config.yaml
num_attention_heads: 12
head_dim: 64
hidden_act: "squared_relu"
rope_theta: 10000.0
rope_fraction: 0.5
attn_scale: 0.205
bias: "none"
parallel_block: false
extras: ["local attention windows", "gated attention", "value embeddings", "hashed n-gram embeddings", "an embedding shortcut", "learned residual scales", "capped logits"]
beta1: 0.95
warmup_steps: 0
batch_tokens: 131072
train_tokens: 777000000
dataset: "wikipedia_en"
Each number is 128 + 32 x the weight over its row's rms, rounded and kept within 0 to 255. Layers, rows and columns count from 0. Numbers have three digits each. The size before them is the row's rms in percent of the matrix's.

# layer 2 attention key, 768x768, rms 0.0416, rows 496-572, columns 288-335
092:201102092158144090151112116130104101156154113123190154131143156153156130110119062105066128072140123157152141130147162163101165154087171188152103
100:157065169157169043095066198194083202141174157134145127130136136157154145127052110121123125101132093122157119149098169139168187121157146125140057
094:138116133107118124107087060086159154119150101112090144097104131105033106097160123152134111156095129082075141131106128075152085112134132106085140
086:197096116077117163121119117136121116067233203122166127143155138101119098129134157134132154132084150178121155140129077090119135154157147142128088
089:137101128148133164114097156077146084086158111139144117088111122128110174088083103155142116101136143096112118145112164118152143057122152176121095
094:131158099087099057085104168134145190131161148100122112159156148154084136144095112141164106120107083163139130132101121091167125089115156120125114
087:136128111102082114100148147119090100130105124122081142109128138104186118112121174106171118093176113104124130143120126117138084167195159135040151
089:099121136168124134095114185156183130165165113130070119169168118137127107159193069121140000127115152155136172115158097114119122112156165120144140
089:166118119099127132069136108151152112192125142090127119193168157098095136114164110141144145106134128121159146173116117128120118187099133115194099
096:128163152152141103108188150109136144095148164094203183103169153067176104139141145078098082100168114072153106081109148119145135102137110154085110
087:146097174167145159059085133136131205124146132164082131110125101109113076060099129138119155110085166121165139118108103158124127148114106105107112
092:083129112100108131086078054183160117171176193141128120138169086139132140114131112070085113086101126143097143097107106162155178188105132101130113
092:057133126142112086171189137184122138117165130106156054106123202138116102161125107077114118096132104123120140137105080128133178103111093105155157
098:162149107152129173114151120083137071156057155073089070053127158181146160103149107105131126180148101089087140084181085151137051177090119124154113
091:105142141146169063182143070081091130101125120168118104131096140170130191134148143161115174163171156113164107111125110136145070128149139111135142
091:097164167190112174176178161174106110045131163141145156135128100110174141143132144148119115141134140151050125072120158145113141140149155123077131
102:153143126164115124142191095099174134130173165152153104123153112105177107111117129171126081142102106118147167100097150186092084103059133186131084
102:157153125158117137114157175092106103133092178104124132144161149151148114153094095119142172117160130100121121144201158139053067111157091123130193
106:103163151120120156151127177121089148138073205116116121134093105158129136095120118111126159115181122121140119123149124090186110118130107127112092
087:102116140156079081147157141148078141142072113162119097114196099132146131150127090130062088156089162166090142180151116133148118097158082048143105
107:118154111134114122056140118103203131091102083094083154067075160094141092193127152139165093135111120137156093098085186159140070145110156097132151
099:101143116126169165155087101100143167145112127132193158117081137134153128124110143123135172090114136143151123108125118171088154090195172177123164
099:134167101090149122152132147121147127126164134133081208086079192084113117149123155100100144120147129140103106061122137109143065098110136096158168
095:139095164080156104160106155142048118101077142144183165138189130155151142111127151117100149168138143124095181109123175117138162142136134106148139
095:120117112144137135134089149152095106117149105142128162098114069092118083116136150119117068142077164094149078119134123128098079084150215098093097
097:196157153155058088074161133103142152114118123136088170150099134076142106142166137113141100134144146084181106071140123150113073141108124118138112
107:177203145089170070090145116159144069110105120146075158146098108142030102104168126116122089073128078150159118104148046130119120139137127121155140
098:155151115130101095147121161143071137204131128128092128162156072137137139080149108102107032156091137156148144122159165070158186194160097154079110
103:130171145098241161175102162125153129087159091114097175089110142158129100134105203137156137115130113131110174138137107095130128052138071101083122
111:166145096107082152079143098124139130109134116113090101131066120104080113104106070138149076092109118133072143108150130114142065156093104124132196
103:125129131138160135194121189131119046109141129059150142151160156151117160094146130095092096192162050047118203131146117140172156076141158120066102
115:092136123093148163148110101097096097098088119114142149130173081087091191104117086145121142119132072164125162171117118162169143126136189124022098
113:152137133136071115105121107097153151092176076144092159116151110131111145110124028148180092112128163085099104086157115044117108162123136126124156
100:180125170131189055098127123142170206151145109123143144123145112148130143133095103146119156105142109142139157139079159126160139059157146099156106
107:196134121100111106098130117143113101152174117138100116149099113055103133075169130099152102121123105128154128095075099100097173130142070163100121
108:121147125093117145107135097139139146187126131095133152143150106097160107106113091112100070133142174107160076150122134095067149100116097120143061
107:106090151112128225107111103176145075092222101157207073095093161108073167104154119136059164109142083135102083171053109154124190162107132117144148
098:126175123091150151141107129154145142104137100119123083148128093127064163127177109116142132182101121163113141155126124083087169100176077106124129
100:133151101125167168104197102121063113142158097165131171136178151112112098119101164086132110084165100184137159102120132138096177133204160094095136
100:125127106122111171086117108113136085134145141101129124075181126155100129098103134104111148142121106143145139184103131165164112144067130119101167
106:180086131175133176145166218121115159132120142039127133188162123116119132152129051141092104161104159117115114145199110142136104148088176114176114
102:120117088082162120126078123133183087124117134092147161179111127124113112105101173131133141143156098100157150099129146128102151145129163115174119
102:126122148125130082149113129150209124158106083136128193170090150157095199203140172151157124099115117099099107102111112131159148165148119090082126
099:163124136148174182114175088154134128185140148160144140104129130124157123188125148133104113111104111074111083059060125131140164150112132156147075
101:144117146148096144127103119204178179138149104123180153121124143144123155116154131160099136126109136146098152129126116166110117086134170081130162
094:169097185226174146101179135120139101108169138137168129025098079104131143113137102077156131176096108237156081134132157082122140185133174132172121
096:203140128161117077134095107119150122106073153150114123109104059098168150148128154143136152145181150119092189142159132117119091115154113165064127
094:062094108143088102139124147137124153187116101105170138120096135164139126168143174123078098120148110082122071128102109086081145069170151147084155
101:114086118135145208125077160142119127122109128132158108115082126147140109136147111116155094138085132194105117174176114191141109150084163061103105
101:179196156126118130178149161067142133097150170153157143137153172128156216137100086127128101112130127128134153125169146146162124113117129110142132
100:094162159168162140112206090153114087113114113118142215139117191184160164142171159060137113106117067171118150114080147124159095072145095147153152
096:134125178198162129149122098069120165115151083157179130128133126145125197143048118076146140141126061126106174125184067122147199039147135148107122
103:137141132182111149154125067093147106166163071170168112159090173147123145109147138102125113146120076182156108111119086085147153139180192097118019
098:125086110148110135147134103052099125201098143125152064114065129163071086128086155087150108107162098135113143157143139092090146113136122110176110
096:109097126128150131080158140102095086122090050113156135137120127145093175113101129171137144170155160157109132116176128122082084121129194199109090
097:092106148114144120133113101139167140054174154114125141105164096139191074123145182119072138142108075133105076156113111142115073146109137090155130
099:116108120112084127115124168151112110093091159093090110107128144097151101129141088095101127185145115130101110117124175114146146112124149165140113
099:125123092155083136242127113165125124117040148156095176174135096100129140085120121148175128178105106122126075109182162048063129149170123147104137
104:116143113153093178087171135113116153165172174136121057181142124073192095112097107128176158080134168076107112121116157128146065153142126108104135
097:180126135109155142154047089164109112131131124150166066153127147116128158148143103203156203228089151138153084139097132157114148202115135100149167
100:181176139128100102117164100170124145131170087139090119145131148126116152112170113119155193130076142149139123192075119162163104148146123107130133
100:133131134179080099154098152161155133148086161111094163105133163116108091121126097087119155151122120093136140120139154129094113128114158199129131
095:172103147124132104100129138132129112124183125167123155119145139166140174101114062136158111107140089118130046103101084155109146071177127140164156
097:147117168139168117138152168135089080132117125101189130161116109137063106099122053107125131129145105156121152087064160105151116122098069144112155
106:141164119083176124166058127122155104176171100079115159153114157143153096120146195107158090110096130130135085095152126153137188124135155078149059
104:116153152042104100097088095110166192145138077110144121074155137171147125088099149155132131068109192110129130156104089141163139144138131098124151
104:138129165149157123132141113123050098121117117168151110090134145152097163097168114087133118141104154142168139139113123150140178129108104105124115
097:145111149179133178094172064099110188125103153149146130108122125090086166158127160159161146057131091107089097099096185155111100125130077165179158
105:180151185177135175199108170172143174132150144127114142145096140183058139129149117094127153152167147080104157204119053113134138182137054174168156
099:113165077214086114089079141135136158084100096066133112188175094099174072145095159127118162109117113128095187144081097069125139151088144125163143
105:163114083119136155145146117114090088163136136137087030075071165165149084106117094145106082142134182096147137146106125109123106182085129136147188
097:092108161106150207088125159101144091155163132145132080104066129126184113209131103150112124152220150170129097177132077159181135135081109103157177
102:169140135189117161135127107118156166129166128157123163110114082160137103094137030122169124147112100097139067110153084115106152147092133112134167
103:101104114092220149123129115060136124184149127136092114182139128096093115162105146146142142108132098152154145076135118166157127117182176115109114
105:135138129097124137144122143111133148086131110122182123185117128111133159157128187104170101099194141128158121147128107149162197081090156130136123
095:105163164123107108142146119153113140174040105128106125093187051154074145113092170106207169075122173187152136178178131114085114148176124139125127
099:093161156139136063173057104121157113118208174144152103133181102102165154159087116146127165144137152178146132139134149123143150076141129152084147
# layer 2 attention query, 768x768, rms 0.042, rows 497-573, columns 288-335
099:112152148092117140145144139094210121147138181109120135173099145138097131128125091162122153131038087085087114121141111156165130115045152160111073
094:158170095153155123092112103124086127120112128099133109106104102175184135080129186163156103203141176198114119091121110171131156115123102148139136
087:171114146128129164114156188141129139138142177085114106110094132112156141157116077143079127173108178127086129131137176171115115170097128080156076
093:161056122069086139143148162110097207113152140139166106141114160141109110153164139145167087134088063153125151132145145147093111079132088175134130
098:133150102234163178142171125185105150118119096142134162119147126095042148101161112088104157088123128108100140121121077136107126096164155141129159
091:119075109165174130110113176133162097157153093107118119127148102160136090126132162125077081165109151084153099106159082117101170072063104104173121
090:174157139161135130105120126188122099073103172109103084127144170114122172077098196145118154079109114145084099135105162111103115118116085115136134
092:087148122159106102108114107133124115151092106159119158088093146185125143101053135101162129057126112129080158170138139160076137096174110129135173
097:112123113112073120133085109097123123178152109118148075162075086127106122129154162099113141125138139178127088120116141096163165071125127161170139
094:152145135146169134098123138133185138109140148144153136095114157160068142164071037055102148131126116100068085083106182172097174130137183137094110
095:144096149134138128169115155098080141139109097090110110137076222134128096186130175128123158107149098125106057135163146112127101075120139144172162
095:135138157174156200148188166159104133111133117135146133180121140120145194153120061117143171149119124125100147072115091122084128172115137172133107
092:107093118184168108068131135127119120133167025148142137138082149105141177121115183185111143090108098136157087116154057095117107102197174098143139
090:086094095088090100115114088142182146182177115189136113194142056118193123098109121118158078136120103108141125152140140134121172147150181086165155
089:123078166185179104114111173143160106116113120064093100202060147104121147166135130114087111124170138080077130062112178127123150135116136202110108
096:147094140077137130043068113139173086151116136075035061110144085198130067082189159125122099096143110099128139114168073081136193155088068116180152
096:086121145137140069099071126131094121203154066176177137156153075087194151146096120101123090136083163139166136138141137140127133154172107125087115
093:126134192165141106117154146113096154116102114152163143096140130093149187147088178102134180103109174141144150130102155136149113180152159199092147
089:143169143160102156090158117096156138176141088102135192113110122127113093146110091110160088117158067101091135151186130122114053143148163101139151
092:129156068097174208120143137065176130106090166144089106151112115105151138093130090146089118108157128181104100135117106136107165143130160164169159
088:131087121056102107106175092111073133146113088117064120165128097098203155125160110122110143114087129159122168158138113103105187148073099130191096
091:122107085131090123159100077081106199144148110129128097127127149144061157176108062157167202106160148082115134115198111120061114158143130134122073
088:131102116134094108146188121164086136127149070123124093117111164077125134171121144178148111087145119114154160175085132130152155142153094088094079
096:133084111181147146108164119153150118137133084112177117153151137147153161203150078125150169121153158167097144110128106199163191162180106184182115
102:078169122111137141169090112122201123121133159115128030121109148168163079072095117096124168118135153176042106134156138143110059111134173202180155
105:098088140107145190150119138067164145108115138070113103116101147128122045130104149155090155163095176114156148111140185117100092087076157112093116
096:139124143122117125128086079082126167102065126135145116130083148115159168105099155070096093113132143126135105146133121117147147183145101100078077
104:093100190157101142108138138152120088078154135079101108184102130101075102164126092129131186106097156176160142135095115120119157083084178201104118
105:152108147118092130109089119068205130145106129150125103104044157161119061106120160127141143144142157132072101124108156144073083109120185145163127
105:102102100117168077111138132148080114145158167156133161117189155163122171101140103099132110103115072127113074137130117131159097109199180099099113
104:141093088096100093106197083158044134135097127142106109133123166148161149166148081122115170082157177143133078078065131116096168106125169169150105
107:128133146121141153149127134150126180202083106164094130106172132161124103099129114102093134092125119123130138159132097172165069137139116169137153
106:119158131123102109172113135153113079138088181120108123173136108141105145166106135123107123130082069096136160175155153128161060132132173126161206
101:149121115126082112134172128112111141116051087166092164124145156118077131139136049163149088116143084128147111124162162121174147160114103116179130
105:069076106076100133092120156170131045115108139141073146129169081152100173125155144122153078120138086178103169153078068156130156138122125106100092
103:080169154134172138115111093107071054070115109172126168132149107178159112102198081093138126100158098139147065125155142102114077141181163120087074
107:130145176124149161124144119114101151112068118000166189165106130123134149117120131068150082038121079140089129122134130134114195108111149093081148
109:118088130144137071123109139169122105134155174139113127076201109074166088124117132173157079123123185114177103098092127100135090198164140139158115
102:072131095149148150107152141107116170140136149197186104164109139245177120131115144116133158119122177189153179074153157148128045125134150110175136
112:174164146121136109119134135130091115105096180131115129127111143051088114156094152126201147124159157120158168144131123119112144103113107102088142
104:126179203113155181107110078152104121159116123179119178132138149127052128155153124102122129117154124114109116137161105121120129052120124115129082
103:190171142112161119133132092096143132120150169113125151181153112052129145069153169112130140136105086127168127139125188116146117090119080144165091
103:073140065137161204133149104134072133135148186135122133104102126110195099138148128142148139134087127093100120059124146169102100138070138099141133
102:137138109174191123146128136084094071061107098107077161144133108117107105112146100132141098136147154107125156102124105124157110194102160151100068
098:126096075102090135165153147113130155108108046143097161101090144139102172144058065123116157131142132116137172075137098137144140131150112087067135
104:153096102149149111162145205118163148086079080087185096203146136018133085119132117120107132136078162136153148085086094130127116202140156141123131
092:130082173092181179135159149153115097135148126201113185151107109140105144162141116137124068063083121142127151149132078118120142178152055112145086
107:141112161153161081130198114120099138130185114144109209146133118066120125075135142153098113117156130077090052076113161096145132127097115172167137
108:102159108102120091118146130150120170165137150101135165093129144140068091122124169140157182132169157137058169179103093131113158127146102153134092
110:111092075109127179133103150113100127157167144126113087170131121086073096160144156153135162136101160111106165090195080123139162081149131108122126
103:107105108080199154151098117079121095125122160133127162129122130127121126091152176137073187129053133084117087139182117088105188096182114105115111
103:117101154099043194140071102121088021089131159075111177073193112117091175096102091150121139067166095102117106150147126141120123134082137113144189
100:120154137073150073151094146123155131099091126099111223168175113117091143101137129173107170039180120114212109141088099138181152198095093170126108
099:157148123135119095101154109130098138139115101098102124104118124147157167125065056112110174125167130139131196191106130123129138173135114155108115
101:123150170075137102110129082171113164165173137137103123079180119133132111158126190165133121149123119128149095121063117155136113057127126179144141
104:118159123128095132144052126166215114107040121113085182149174121115097071131096115133108153115092125131101164104128103178114164150111154103065103
100:157143144102104154085161141138101109097122082124100182090149136159097119163155104133119154108124078136151159157090141111115198158113117123151132
104:074136106163155156114090154149163140135079127093094125154132158095124152144140084098156112114143157146154185125087099129144185158064135136119129
104:154142153176087162104152176139165116104164058121154127108131084127151153157108226111139145133101126125132146187126136076152022126127038075116155
107:142156157117130128130120124176085069124127089103092181180098086128115157160152112160166141094166152098147131119139145121082102134135125097079122
104:159100084154133120131147174109105161117098128169138127136169163142120128147113071145085180130110054172133135156066148165166045098190212103115094
102:139154132067085076195149144125165133129124140144127166180124060094118169097105090098215088120120170095098153172160133092123202207130140047067144
096:113123091154111126120094165144132155086141095083171156136118152104039151136096160166174136130140101160106087117173100150165033150136133146072118
101:129126125129156112127053120130130150150104128124179147108125154132106151146197104100141153152140096091121108162186154186081159152175168148117095
107:078090088159226121165127080102162110129111109251134162174086107130139196135156183141041169183148122113120131131112170174054135093188147114132133
100:153127146178112093072119129126137067217132098164146051175133117123094124079180118101146053191100093129183070104198175130125105186172131195176096
095:137134126083163117158132155118156106168100187128107074158119141095154173049106120182150107143144139135094127106143119117152159156123115107109100
108:158092075100089090127165145133119153089149118131107112098125101090129146109129074056162088116134128181142104084149112123123139136138187098170083
107:115094172112220140135116171150149082043135089197106125120105071116163135162117095155123196118119193091182102070154140071144081102083167184096094
107:132178162079086137167122088087163151101152138074174090093195081086177129196119159166127108131173114165156150096166124116110128155059148153136076
101:167141136068138073134166073146133109090118125144150108135129098129153096094160115129168148133132174109148102128137070051150185138116112125070146
104:160115099123105110163067133128202166206166090102099117073105130124154153110127157096112126112156132124165133105125145141154138202162087093128123
099:122087090100055170160170074134132122132112167126148110075095090127177091137150098162075113038114126103156148144135152169107133125074119123113150
102:112174095149124058172080095154143143142104108134150127123109114148093118122168123119136042169163114182132166109157174110133133121154113125143139
105:106110092111134159118116106116138170117105161142119131171154113131137089099146144194083088159121176170096130141095136118141108100081107100158118
102:125154122121118137088122104087166111131110174209135148095169154095162140062100172174074096156085099107152112220128143151087112133136151157144161
105:074121162108097134064154125154113116157081115145108064090094117148146088186111166177143144167123151134171099165106121186080170157103151124135137
# layer 2 attention value, 768x768, rms 0.046, rows 448-511, columns 288-335
106:113161192105157139131153148092113115159095154181098186153180168112148146197127118160152101186164122096113087136092118089123139101102182164134095
095:116108077115106113157069128125112132097094150138151114153153133113059151126142090138083178167180124123131108088102148112166144141120110119126173
093:178116152134112142100156178126109120087156088134168146132117111140091157097130078068155115108122126094081134089167108093172128073138093070112127
097:148125119127130166131098096124075153133117055092178088141149171145072130173146121149173148102111143105150115123116087159144084072087131120101108
099:104143104180079126136090103122108163078129128119197152117138177142088131121107113159086124136170082144138105098116086180129147131143163207152096
095:104191148133110164169129131122082152112149174140087081114166152112103047195158132141143122061138171096084167110171091099145145121106109152145125
095:121203145141197111108119090143125183082140090128144119102100106111148112123146094085120091189095155130186105131122155061157141141111147144097105
092:149117123158152107140064182146163099099129137086114136140120148158124156095076084079148127095139159176099116065160154106113169193123102152176167
109:098139152085208116143155067135169139114135144125160116169153114117157140171096141127143043175111136095115118129137134124080151161108125093122101
102:144176093136144127107116134158155122116130091131114138160148086140075120110116142165181127072138177139093105184172153102199139120167105111125126
095:162162125060158086122112150179125117173067078121066141178166114143116104180103133095109083137144171099107149146113158148132165157108196113118113
093:083101099173150068127113115111187144117118100133122148118108132111131132148119121182126124132098095156148129138142158065122193188065149104095130
088:166080112084136069149100147133084055102082201137188145165141122062117119166121101111112154147137085113095128157158133116161131122158122072134146
099:086115128146099122127171113115094095170130196118152144176136113148155119204080135169110162157125097091154124146093143104170146069168141225160111
097:145141108174125106121083138105134064112154116163139112159077128176129071106148163132126072132133099111097119169153106119122130211149132097161176
097:115108109084144195067155096122143139121118166145133109105109151122146105125141117130129087130102109090100099170160119069095095106161102115108107
099:153123166075124155147144121167090160123139131126046066105135142136140127142139112081114144080163090119141142123070122142159084100097158064157135
105:122178103085090146146151155129153144176115097096116215171133148097131156174085146135162182098150136129116092186092113140121144155141149192111121
101:100115147136144163120100112140107092152071096162130150107152162116147099061144177093081133159156097019082055126146169142080119110115139110186151
090:104155140122132136157176116087107107169171122138167088131102166070164158156225125099130144086127135080083143059135115101164112216121150138129151
097:121092094162129133120120130142153131100115151080143128170136115166113049130154076144126105103097116127098111085187117156133053117115126064114098
096:143123131171147178201123132114139141122134182062140179143087126098135169177142073153132114147059092159135065125111172112125091139204115089153134
099:140134099203131170094153126123124134117159171139111137137082092178135133096166094107139077101161072125142053122123119166091155144193113089199090
089:100136114141123173149179143149087129129124189144110138165160187131155149172071093192108117175186151123204118122112160131125086082111133127164120
094:097167177152124158135198135167134157069127121141137111127102065153111104118147092132161100110178131119118108099111139170116155088125180136110154
105:150099144146086134172127160090115063093156075143079111121228090166174125052163144114093135134117115165125097127134134145115178114132123090166138
099:074139118124083118119180086134067093132071164140212119104110074169180124179133134124146133172090102152118155133135187130134137182146156144109147
094:162086094104121089147089129091100106183138166150160146123068167160134139132117088077152113115081185081199150174165165147157077120127118111123128
102:093146134190064144111123153125121153169097134136170111099092173166152148191143153111155105174163090130119148175130144125072098120192125143062130
098:092147162092091185138128091160119149183138164132128135141100143173181170112166129109113100154126111112133142119143107101104119053137118161163144
096:136144078117158137115075134103107057153170126117111077116131128171116116119148106155188103090116141082118200125106146164097086126130125131133136
093:176088098146116154152113119125170151069115179162179210113120135156116118119113121087119145161088108167116104158124139135117108133122146158148134
102:098127082179136161149173095142114153084096079124118133135155160169171163196083127059100155106135128141110137149128149152120124115088153101152093
104:135105127098135106106085118112149126128108059158156168158092087122088153154148149118216112120130109184133138109174136117116165095166069142018131
096:129113175163088126157108110158122131168146093113134091047115140111080144116154131165105105134129151148121105150171139086116054143165134143085156
091:123128123118107096157040135157162136149139115089163158131137136077092141162107101166153145160151081085113113147115129109147103107083148133101170
111:179111126076157137102132137170133103175074072114053155110094099094114136146155082171157181101168109108136113151165109118110141149114175185175136
110:128109122170131116085170139116174082086091159085049145113230063152165100076116079108120119151157185150112156152128109092138110155112141132129176
114:193104152140111130136112140100101066145139138192162122127092130143140146120129098135150136114138155136107123165170109094112131164219107127106132
091:149117116144149075142202056070104096135190165130165159140142123065148153129145109095117082179110168181153130103120147101103191098142161098087087
096:157169136087124119195145163087157117159131089125134152183124141107152133062144098157107159160126090118146123166063070082121105065117114135213125
104:094135140125122165132106066151132122086128111121108143115132097123131130182104161103125146121114117107130103089122184117096151115072151093144118
104:072181126188109099122147111131144101131161153116097147080128126147170158128107106162119078133103133136111090072145129119112115116078149108143129
093:099105180135133176141108120184100116138049115186082183198154123081111162133121146094149106150133154061133140060100157109182125173096094100115073
094:106179108114088048115140163122126130186156140126133178145138104143096157132146163090129143120136119128124121140140074140155171166152109112181127
101:142189196168107100142148118139134154149123128181194184069135116105123120168145123134098130141111078123146138108144117098124099130138082111126139
091:124141147149164108196171129099133110130102137154134130162131128121061155141111162185141104130174169099116185096070142175212122121114116094156144
091:175155132127124129087088177188130083145140105128140139113081123042066124082164094165116154097173169133122059133100085139098128175118139144137129
094:109060106117130171086094149120102060165087255099134119142171116116110108116103110105159164138127170060165114137149151178062189110103146144133138
098:128045101090144161111142123095108122074136068183148152141105091105116087146162147163122161089158166122118102099146148127161153097130081145110122
103:076089126155119145187159152104119105097086136154106097173078177104133172141136117153157105123114202106094129111118139101155122142068115171151127
094:167137169135123170116109116137075112082167164180139102128056092104115111127110134136141146102148145153139098110102055148119155120148096135090129
091:100080123083132114105101058092117131151128054128120194105152120133142126099101153101108128093168084133124113121128111158181111053169086162101108
095:149153173062125097111169158125110141128196076095117113096138107137091081164136127102179098119171102123149121174128120118110149086152118134061130
100:115115125097127118101132118100140068049156061153082094134105137104163118145100178142067180115116145160127168099117150156142165187179120109131148
090:084151136154150124166113112140152173096129152129153131104164161126151081147173127108115113118153162133160131091129188112130098117108109141134114
090:110074104123157128125120134127129188143123150140183069075126070085105133102117120160144156195111068155122154126127104118122054066101166105145137
106:106058112123076140062136148073140164148091135083105087110120117117142090165146098060135137099136178139136141094153126115136101111119141133083119
096:103176103172114120148102093100174141108073168131114124180123165151146072101125174067104099105157171144103136146116132105083184157128126152123138
095:078126084092130080077190086183114164149136091125089127109122098122119109134106136134088145075091155146125086129097067127127130072082146084164116
087:113124119077142082103139135113077144172207073116135160095129126142146096112179129161105168102170134161129091121114135031132121149118122061119150
088:182169162200130143191101132133118147161120102129110156122129130117105149097101110131096147128163111082098070092143098188126103074083136096133178
098:170206154140104079096094128122156158150129079151125092131068178170089152058162129143185056098145107176128087128118124152152061162099165158161120
093:111134148151131138114113150092130180161135168177131140128117121170111081140137123141204079133143059132162192140174102099069078085088096110153116
# layer 2 attention output (transposed), 768x768, rms 0.116, rows 448-511, columns 288-335
101:100086092109164051107172102067100109074097082086175127164062144110079121136140108114071135143105197134137114144128115117123185126149132122048158
103:069133117190121090097152086143140084197144125113118117164103138130120121149139209124086133118165189147132075109122127110154129181125107154129170
100:088222125174206097147132092129145135121143164087169146173086087124161163182170173075122182141143135062110169134102133172075055132159192083128127
098:149076114173108171116119136148140125113129176151156130079134171152108111179154117145151148056084097139123077109146126151127165095142204125130105
109:105101141097154095100078103135101122118146102141094131141073170133095156114147112122138138107077031173073103118178161103089136141105117122104169
093:090150157144094148228158157162165142085169204123154126138115189090111082091170155143111095100128116042105109159100132143110151158094145156095121
101:126150118134157163119094092179126149042109172119137165104112114123090136168168084158136145134132124177157130061131104136166083169114109171113135
097:141152194134144181146139092067154163127106114093116111138098137129167202208196082122092123183135147109181123141107139091150169126061160133155143
101:127161166122158186153133129091173147106166063175131083151137156121120135174176173143146106144121189064123089141113180123125076110100104093144122
098:117142134101105131158080117122118103113134090135112168082172102092114102148149153107087134132148114138165181105144118102084105164070136105145136
095:128183159085182163148197106088116176093109162145088137139088163086129101136152154123144125134135136150135141130123121135100119132152100132095152
094:041082120092138114138139090146117080117131114138123113183152132130078127182116103116156108129147171087046125109085142131121114149184085122150118
096:137166109106162145089156086142128144138123155093157142080155144159156150161109158153112103084178132091186073134183144081146071209106103102140116
099:134133116086100112097139118115115175119139151124086102147196109102102117116155088093145120089156154110139152168163097100096138202124156100080198
104:173082082152144123089146132125092097136143148124167159106119155144119160154087118130098142110170172183089084101127120158197147169181115089191087
102:204175112096153109151116086137119158139135131102170154159167139174138104130112130173116095098148141098106088180064113141145118133150157108182057
100:139107111152055112157166133113094129150106196137100122103109127158138129153096094133164100087098185177121148112138090124141153134128128129185136
100:132103172150120154129142135086173166163113201131122095179181103134120126105110098147158186139149144088108112118042078094114073125154141107161137
100:111123130131131105127115083133116114152140152143131120104130181129117119168125116103111166135126073141105186131104123116154086097120121126115112
091:107076130111106136118136161081147136113092100159135076137160165159115119096133075166127172087165046115057102159177129145143133114078081107082098
102:081160126163105084118080134082119085141164153157097141138180126092144109118118122107112082118138114094050112203122123170112116111186161066169172
099:124156144155135131119159092148135114134123084158126135167143121104116079152089114110104153113167164149138165103162132137130151206096157112145111
098:150102149148137125142136133136101141124125122107140147171085138153159108074144081122068155100111108132137114185152148143165041119133152139184130
099:090095148139110124146154173095136128090197163153088166121099115108140086179148167165085134155182206122146088200126163127184098107107173139188142
099:122170193176126142122127069094138126115130110123151118137146135066148143110124151133168109121121143174170142122118137191092140135125135160130140
105:104137125111120088056152109199156165135106127125156145153089093098157163176153106108148119151125098162085080129178158090183135156141126139132131
110:146130159130141161094097157126127164128118172099095133098126121118079096114104092139142073095108118180107100089109161126072169140162114091106165
099:128094138200101166112184146134166152133104128179162144144051080199185084185108138154182099107115117176096137167090141122115123112148135145137143
101:135150183109152090171135107193103139119123084097155144082163141166169130220136109128170125173093102141118128160138132153104094138163113137142121
102:154116107172120040143092117113089145160177166160093088143092080109125119134107102095121139121093113157137156171144127137149150138087152099096120
100:130133130172151149124143118091140105108116140119126162120069153179107070157114147105091156076195149118100135105181116152112106135191138123161101
101:058214118114121114160171162145138159110159122161113151098128130131155103169117131101095143152142145184136173135119117104123128085076159148092156
099:132127142165110123099155103085111139116090184165148134113094089152121151165112138153127124122126075123133169150164089136120131152101117048095176
107:084172145133142136156058137178145087105116144092080130141125094101154206118149151164108090034152105134090184176108138129039156110112141119116125
099:157134147155136142154126118105124181086120167104122156100207108103094159143078113072125085075162110149147072142133126077160082073120153129142110
099:156181151170201116134144135136158143119167159122110162102195143106136068144175132178130177136181126112169093084135112087061129126142112134077106
104:144170182098155109125112117134121159100156136156136151034170064126087146119092130099078154102156108126152131159084118143158150166080133131154135
105:118104116121113111163174142173140155162140105175132094154104197049131119129174136144160092120141117108081086072200070112107129090065149139181110
101:115125050059104112169155135161136177098122127191146159106168124117106088125153165068162145124149159114084164108182154137153165155119157153138080
096:204159130123138155067176146105137120121099091186142090106144167147124151142149110126165112175110174205142147166079083149117142092159173134178120
098:143132125111059145128111119143136104138127157144168167126179049172155133116155155141134134135062169059123133080172139080062163085132103172101196
102:121121150125180126166103083137131084118190134163108146132139131100167139107138091161171100097100051114095089170069136076090137146120148158162146
099:112127126193171130145145056119108190055116128122081172142109085099186121155127132114176129081125106091181070112140148157153121158154166130132120
106:099124147149140116128136113151104141173121109145133116109150115115161102081156128170139148203192088136133104175088150100137077129148126161151131
102:147118060100110177134129184074113160145145180099169062096129106086122087093113067072083160115153122136069146100143182070120098112110146144140152
100:124153122152117109149086115164137086122146113129090133077146091124172153126160135198118088099143168120119122164135110158199161151148088099153090
101:158124052072158103070132140174176143101155118092102104091177145088192106177193166148191106089224106133160107143114148083101139087127131154105081
094:143103104161083137094044155162141084079161078126144088138139119129112079135126083128109142083112146112158126098069148149123123126138180099213122
097:088101135156159128125132121099143128163100164119133095081177188092137105193060122087104128202192230145122138133079201125123136157150183144094157
115:161121111143124089088084203142089118115122142075129110107149127090104102088118137142079141078110102066100152140088132106158132132148126118159133
097:173143166134083175084131130103105166141165114048117140149143169138110061077116109112114131104122067114178132124145128064105159136032088164094091
102:111092144091140184099146139156136123082191123080107132091148174109152150056108163078113137150163163140129174080115176136038132097092148179149113
098:128087094112122126077119174108165099105117164191145184121164171113171026126116122082129119155143151132101089120140140105121122130119151131143095
103:111108124139121102112061109164172151160128214152146150096128151121085099107100140153063172151161075106127161150157176124138082102160137132085140
101:120095049105102142155169109095143103126158115109102111121106151145138116082134150126203121091075082127055106115130141080104124146148132175117092
104:118178093081082076109138133087128114169204165139132115098132070120093177176105173178164089131180127092106137150117161107126138138158121124128116
098:120108125161113107202126147136128170110119124181146113078171061099104131137136102063085182099168102120094046126137131133226185130132149114075117
101:111129106059080117115118116125145116169155187149110093151048093125121188149097125082089145168080118174131079123084171131124148147174066118096095
099:212107168117077095122206173112126149162079110098180085113078080182164093125119131119157101067118147124120166157151095172156116156155146130197171
104:135116087114197082166066144114134175138177141143168094184144080111082125135092099082206082166177099103076159085162144103097099129103122075112173
095:131148112068125142140085169151166128097131166090152159167106121066085084129113129097114112075151124066107092155154100157148120139167095088106122
101:131132132089131080100106139154176108095147170098146157126137101026158100150168144101097114104159116101181133125091159083087105128106165115122076
102:138143169110090174155144113141083060204125161162133159072103111117036108131096102112129110118108117157067096098185180133108079125146173134100146
101:102176165062111152184127147188164183160143123165134161105163082042136099149154181116107072174086116115153171129158110116154112144108156112117145